python train.py --n_layer=12 --d_model=640 --n_head=5 --n_kv_head=5 --head_dim=128 --d_mlp=1920 --vocab_size=16384 --activation="squared_relu" --norm="rmsnorm" --norm_place="pre" --norm_eps=1e-05 --positions="rope" --rope_base=1000000.0 --rope_fraction=1.0 --qk_norm=true --attn_scale=0.114 --bias="none" --tie_embeddings=false --parallel_block=false --extras=["capped logits"] --init="uniform" --init_std_qkv=0.0173 --init_std_o=0.0 --init_std_up=0.0173 --init_std_down=0.0 --optimizer="adamw" --lr=0.00108 --lr_mult_up=1.05 --beta1=0.9 --beta2=0.95 --lr_head=0.00594 --warmup_steps=369 --schedule="wsd" --decay_fraction=1.0 --decay_shape="linear" --final_lr_fraction=0.0 --batch_tokens=131072 --seq_len=2048 --doc_mask=true --train_tokens=477100000 --steps=3640 --dataset="wikipedia_en"
Each number is 128 + 24 x the weight over its row's rms, rounded and kept within 0 to 255. Layers, rows and columns count from 0. Numbers have three digits each. The size before them is the row's rms in percent of the matrix's.

# layer 7 MLP down (transposed), 1920x640, rms 0.0261, rows 1708-1728, columns 320-479
095:096166082131140094103107124123074118107128115098107131138113087162130113161141138128089171116131116162128128072112111135137056155119166136098158147078120142118112173126135119141145111152076117130153151095129143092090110125153117169196126128115109141142128110132070117137127172151119118136108117096162097126122134119170150111151165154106172125132124115099148111103142154147126093094115106140168143114119148159101135135138135128071126079097169109098127123101113106107142102081103145
098:103130120090132126150121114112162123107165078133108154143173100136110162155183111148095169166153139115138110138117142132088144116131138105164146125106155105149133169136118121131095131147124122155102121115125129102117138106150141145092130113158107162119120112139159101151131164133160103115136139110122166115135125127153131143174177135137132144124108133119142169117163129129116096124118122105104128107103149104126127093099142099117126128107150154167141128115138178154120088100148183
107:099164110131137156119105159109088127172134131134126138145130118123108142119155157137100130126145141127140083137125135134113136126125126156095142149093096149126134125124136118113094103151162141132143112140149134120112124152083103138143120120134123129183129089132135135124120133133090095100137114144136119125127047131158148127164150138155117093157097115136162145099154106136126121094097166156123087089116142133111091168118111118114141120126116139133163122152109119141097103097084128
103:087139140121138145132126132169156129120132115106135123112143127110158175170119142093124128113102087144199187110110139162119139129115102115117150096095112117157127123125120127098093123196119102136124113169165158124126114129149173106118120125100144119147106112089097140150117169183123131123126157158121109089109083121146139083120095155107089124136138146118138118143129132122091105113147109114134189130131110164121110108113102114128102165120118107123104135093143129177138145127098149
110:088140117159116124109091133124153118077142205142128147128176105115117112126148178162069107135114115118097098109128108156138137126094094154145103136164166117120133120123140103080163098142132109103114097116100128077092113107139127107130109132076098160178098106167132131143123129117148168081108151130144139128097120128179113119139131120105113167147133166142117150131092134130124118113138085163126117152134131085127148130112115175116086162105127135129097101100151132085130136116105138
104:103148152102139149146148133151132121168103152151141069109127156123133131103154141097135108132109167114137125156091131125128109129120139137132104113148119120138124119126130153145161134166135139097112118138139130161142129172081135125133161153143103177176146106138138130099149118125150130163052132145116095140118111142126130160103156160120152132131144096125180127062122123164161092124148146134146146181137126118179182103121104128159115149136100120120153162120147136105066158145130143
101:133130144115149161126191137141138136117141138108159168117126126126133121140169140090082166116190152107107150104131138145137167082109093120111160086131146093122120134139136127130163133133127122122143121146113142110107105087133162107142153118117114131124127109140068150137108150121152161151156156126156148162164180093142130111162137132133122153123183152126146169101133097126126133108105104157130183118144153119145134150121141135129148108102148132112124069120150125115140067108119126
106:122139114114099146128142117085154150094110127152078110165151137152135151123126144096145119112096121103111086167174153117150131148092099119112101136087105133098137105128160131138107100124134140119135153114145123181070122093114128137110135145146133106097094120131134096186135085152117125104102082134123109152165137144124101137109124151144110155120104120141124116114127128124133139135110093136106112110124189189097146099121078108184114124105136121128129126122099114159161097157154152
100:086091118134102139049086153141119101167139089185090159100139121100122172164171094135147145080141133132129072113134186130147129089133133104119135146127122130142135120150130149110122118140116152132143145101132170095120111088154132123157149151091144107103094104102090110113122144110086098147117158086096120209114160104124155120128133074129147142136106140137116101130123105091148129080136152173110109141116132105096120152127124128087160096146128109129169167112121158148145156157105089
097:109095105111147124103141144112169105113117111178130135103129128133122135121162071095159093114148084149112144149154120108138109127123161087124116135134111188122146118128130131111102172110117152143150178140091119110097123121104148137122167102097192147116164110159141117113083105133148160134101120068103121123126109094174135123117092106146117152074115136122103109128101119114124125100116116145126123066102169104120124134133120130101134095103065085135131138145124119113126164113172100
102:065117099130111160137127156115098098109127150123145123133146118122106153119184130139155124116169135162126104122116104096126109150123141137144128099164148105145093122142137106127155076146159135150105118115098138117159099142091119148124114137107161171169130119122156163140175095126129109123094142131112127090167131143136125127136167075144137146116082145144138107133122124138131101128077124116121131174152090143126136129111142159127130167089152153163104118128139126095111128154114164
104:135156164117133183153182165080147154116112144110097097147127126115133157111112136139128109127113162127135154104094139135091146136157120169105123104121079131101107123104108156117091113113152109132106146111158168104115130132120112087156136153110151130126120137134139130112113132130153074160150136136138066128151108101112140126143109167117116149122132128090135122161112122095121169131127114167168145144113097151141160121113144093167085155202125140129130108106155149119170143127126141
105:124140133167133128146117100130099089138142100146141155101129132125123133081121172124135128099141117153109107167140078100156074180153092105096157088115100113137124120137156117172110117118110118125138122092161129103161088140136112140106171132125116140140095124151122125092144119122156142111114147167137110110104139146161102120100180115157140112153164140108139114186166083138109116091118141140099104176117120101121151119149087164150082093160126128108113177122136152142135076136116121
101:121088129107109100115137119112118142103159139113132105168143120123126136120121150110102166154117143163144168122096165097157111162137128128167138110137108112137138151171123141142109142115095138121114168122143156087092171097134172123091084126104102132111165133107130134146089090152092138136165120137138131134135182128164131089078136115100146111113143131115154160112140126118166133131108127105124117127141154107080145148141147141120128171130134125146138118139146103107147144135114122
104:108168150084130092138139166133153123175092156115164101145145145166138156140160132121144116156156137111148171108140130107088145123104151132092133106120134130105113100121159134143160121095143129151124122145082126119162154160098167159119058120126127087141124135125110144107111109129154147120125159148150149102144073110101113117135124121144165157170173176124111117215146056133143092116151147083158121116093098137137110135146143119136117142106156136149124145145099075135110117115092118
117:143127115077098154112139143159122158119102158139155194142146061098133171124166115142105094114131130106094139132123181128097131130119069108122097145153115150111114131132133149132119145143126119083172121134102082138111150163161106130150098156093112151093109108113128174134135103118125063121110136127111165120113144099106126145114121154139145108119106115173135161112126138171153116092138105148151088132156133109126160116137140100128141129142135127129131118130142135102104124107199116
093:138090098111168139090123100169127137150116134147090161139144146111119139123161094133126081131170135144134142148153161096082112107154114153111140137129128119125145124124129119087138124110109135114126133127133119114134136108125100141092133088131119123148089135159132127097152136128154107221137164093165122185140131126091135107154149156111151111176098100075143086149097122147156134123147116115140128107136099114166109132100116091139153147180110162181139102097106086125083110180113099
096:157123134154108120116151148173156126142147165151135072128108133183146113113120133099084137144123094124132091154132128112117120146143138120152163093112101162095105108116163138099095149161124146163129138134134115078125139075094094122086137122081110128185189124132127111124084127126130086160155125165125112125131156107110120085105148136072139137124152127119151093141129139173151140142113149115150168130097124107142154160081130100141160144133139154187176148114127128096155108141133161
090:119147115136074106090109132119100129158164130134123077127181126105136100171130153140110117140135108140119101136128129087129157140130102161135150115135138149115127122124165118156177138110176091154127140165128113117119109154137124137110132149123103118173138118142137096173090148163127089100125131098092114106172119143172160152123138136118117118099119133110156120112117139157134112164112129114150086177126102097118163158072145150090170146149154118142131120158104116083104129140142144
107:109150133179154130110105104111138177127147151088111128155155098137172110107165111120146140113156110170162108130140101134131094133118113148158107166119123148142111131101103137111120130110111137134116111131088126144125131095131141147102145103072099130141141161109160113123141106114163110124129147126138117140101157106124103116136163132167098132129129118170127152114116107185134138163113125112144084138140107111168114101108116108148150122119180096064146094133162115095139107135114135
098:115128121127144158115109090143135092143125075102147134118145123157142135120101158108065131152112107109114117099131122122154114124152162113118132123085151078131148141128128118151114145090128173161135116118111167101093143118144141118107124138099140093122125135146115078122129122139077096137130160095156102119152168127142133117151079102164128123097123130118122131148114152134149118052137128148153107130145130126089120175169106128117139087117153103129176104165172128128131161096132118
# layer 7 MLP up, 1920x640, rms 0.0336, rows 1709-1728, columns 320-479
100:126099180172152129125134087138113115130148137101151126145129158154115135150187133094126096092140113134112128109123095089140105102136140128114148122158122144130133093111102137109116117100120140126089115152107123170128138117098120110110150136139153100116118141105113110091127156095147142109153117123124072118111098119108109104123162119120127059116138094122131164134117100136135112123132104155077152111139134129164098122113143171155170136145140123139111115126133090128110107099131132
108:148128131115125113140147108122121158140135146080157094164098158162109104136139155116143122156168119150161101154114140111141120083096133107148151098161117133128160138128102113136095180138099125127117135103102141162146123128137185118096130145132120121130150115171168118130116127126151147180147104123155102123125165122109122133130122108143097135135137081153150102129150136140147165153136146159152137114130138134109109159141111155119145139070127166115080154117165119112107120132085144
107:111117161142118125113162145133139154120152125142163090099109156156168107151128117138135126138106144127165166109101151140095158139139136135151130103162088155125112144139158135094140111105160100141123123170112138146106103153156140126131142128109128169080170105184122128085129111108107105070157127112116094110189132140107166126139115144130137134169123103160121160173091143130126128130172112148155074150162130126118072145154145172160131174101116109100140123120124117094132113070107095
113:175177120195111107109129123130129119113142147126126134196104129138159163142087137165136138078129078106172114127083096137107138113147166123157127122096145128141122148122130170138173126091137104132102108144105114115131116097166092133116064131131145121103138110136147124133127127116149087093113104148102112140124114170073100101110143162133112082170178094165135167118054155123106156143101142095130106147135151162136091108094136152143161139112118134113122114112091109129099099141113100
104:154104139136092082136159161141160104114121133124120103128110155106109110114166139131131150125159175137124143124130121130113121155088148099158130158134137086116128163097156175124110143122171123134141104153160105140128144108088130142126136153135113094145086092118118111109081101129135143134158096165115128114181145106149168103108178138109118119126115133132144144107137089116151103152141148155163127113120197136096127104093172136147116100067139146131111157112112112121140096166134164
098:122134171110079127144129143119159175097076163106178120151134155123171147155138146112141122098146102138160134158105124141088132173149097121096161164131187153083146095153086157106143114144164167126103124155107084102127126139097145135130127117133127140121108069132134128141161147136159170141129124147091143105127091088100114134119142110111127122164151132146121145122154144142128134127121155114143117147087125088131121110145134127093093156161095106091106150145128097125118142099115128
107:179129122148160155151121118142138131149134118119140123121106124142142142144121120140203124107121146082103102148113132128110123137144107130147158158147112078148138145131124114077172171142171139139132113158091099141142117121147163101117117119135134150134116110102143116128104193128071118119123158107105115119123120099148166148117183146085121081153164169112069131119130119126102161158102129127156118146189166141159100137132138107130089130179108117176098116100160147128118124151093149
101:097112122131116088121137119087082123110115132136107111145129165157138118105114189123125129177102133125138115159088142079110101147086137124143147129161147134131127113113126153136115131140121115117138115095100091119187136124107130109071132100118142122135133112214132117109117141072181116136123104132094098155116132098124153151115140104153156140119144149109087068125100102138135167157094107147128128123141104164156125119139124146123133149132133125154142145148132141086126163188145125
101:110108092144081088123133155178160143141155114142144142148103145127130093128124140162131151140127113119133133128134087092096092169087180095127119098117165094090143160134118141155169110109135091123123119135080166090141145127113122138122140119137117136143116101096143134158143145106143122129152079107140123139123114086126102162098147126112105081105155125178145152149109113137132125109107148131138103102130161165110146147129145149111064157149175115171111157122101113123152127197143169
103:165149119120112130144120151141121131107148107085101099107100136132143137136132106130137135160086120077096132138146084184103130124157084117126146107163121162160109118132130129160125075105136079145131131089144164104129149138141119133082132114098159091078137120105129125190114099135152105175159146182111135124164122115184094099076127116122109123089112110099096124157099161138123121117139156128182123115122148126136120132120139128118147113132097088142106118117160148089108132076127102
102:154130134157128088163120118150145145130149135154144107122104158133088155138122144105083168118122129120168108125127122101167100151132145144149122121165171120144092155159148100149110145131142123128161127122097133107165114135109102103131127124116098118151152120106135131141106105106156119128129126118097132141071162144105150136113117109118106127168119149137143103171174101146141148118070087141141110098116145178131113120152137134087102182084142158112045137091119093158100127139119079
106:088126167149094096176131127141133120101091152088155168171111143100105125114134125151135105112095133112118060163070131133096124127129172112114125150137123162097117089103144113171189124102068133108113083107107142120120121123114127139113194116111116112137131121133104069123143124102119148160150138150129090121138128140122132132134161128097187087126134120127164108132097116117097104122092119153136142099081141117133137105070134145091162134169153175122139126132104118143102157097094098
098:123141083073134132137116175149164110153132120173118136132142151138119145146141086143133147110110131130156138145091131148165111123123161142140128147125196146124134150116120138140159121133155127126105116102139112141113092123081126154104158128116172150123122116104117107128111146122128130134142148132104109152130135135173122092124118140117162155128128128100075125118165186132127118109079121133130153133133098122121172115123153151126102145127147132104075138121136121117105161063094105
106:132101129127125085097171173129133092156158135167160157157089152187130123162087126116138104156143170112145100165150062113070117112121195059100086146163134104133122134136128106159168092057143079152095105112136101110108094126155147130095150161097140129090121156113159132175114124144127134144165150122126103166135093177104134117117139141140122118065172111107118145137093151140107102103092153119089167154106152125121063149128167109168119144100111131161128123121125121127075157096097126
115:153147132079139167111132126131072110103109173110176103155128143166133139157131149132111085172102109102113114129131134146101110100148139125134084105136109105139098133118099142134138110091137137106132056153095109152129130130125122136132113183113128138122144092166131101129123149109175129147156098161124116119128105104111087117116104110153129152119163131180166119136125129127116101141127113089177135108118153146132143147145154162127104149104099143125122134126148116107133115144103123
095:159154121197089058119099101164118107143097165126129140154068121094139164118162149188165128094132091143099084147139154115096103145121141138175083106113099113144105155129140122105098095116097133092146052152130125152154114127135154121137148157125138150117137140112115112116176115125132143150149119141097153060114128161135098090105132121153162135127110140173092164162150121092125115121122122146166085110130134164145135151151167120112099142126137111094106143099175134099110175080129143
095:138107124123095151126140137110128165121117140136141107136117108130113161090135118127136134132106125149173129083084119165105143137118180113166125134079112108153108165141139149116157141142135080150165154107116138131165136158159111110136151128143081125123168117105109123137117147091118123129173118129153122130112097114141113072153140130151138121040149111074131158104135125147143116129137157132127109130094109135152055113121131128180125151094088132139146119124082145113119132140118163
091:135128177154122155138156108127151128059144134134146155100134167097115143087132144144141144111122141097127130112144149156128127120104130142158128150132168130174093133114097151090152109143166137147160154105116140132143086107105150115124138134109171148097148116103115135112168165145111160131123134164131098128146164092132101129102175124098129147135107114100126154081127173114140127104127119089125147095113125158108175133161123135198088113106168120113112154115110118131146145077130151
108:106098158140102125158109114113168153110124143111129087169108131102141167129121128134120086159106144142113120138129122124100149072114163172073119099121105086127096142178102145115110108084127121079125141132115124128095132133087147135083110138119156166106097115133116137127105142102120119123135119124132188106111136138117115144118133150143098098082114106153107140135104129137100090156085075171139124141154123132156129139114152130157163136117117127075099106133137118101117126159109105
099:154094140123135119139079137149091069085117135168126141077157148142146088082104181106097144174101105135136136121169138099139118130107106114116100122113148125144132122134124165131106104151099118111119165130142135130139113111113144150097111098125150130151125136124150133143124150114166151166136110131102124111128128113133122146081137163076125105139126112141106152146109144106130134140088137157105138138127117105162151136149123118150117122062149110106111143150085089098082175151135117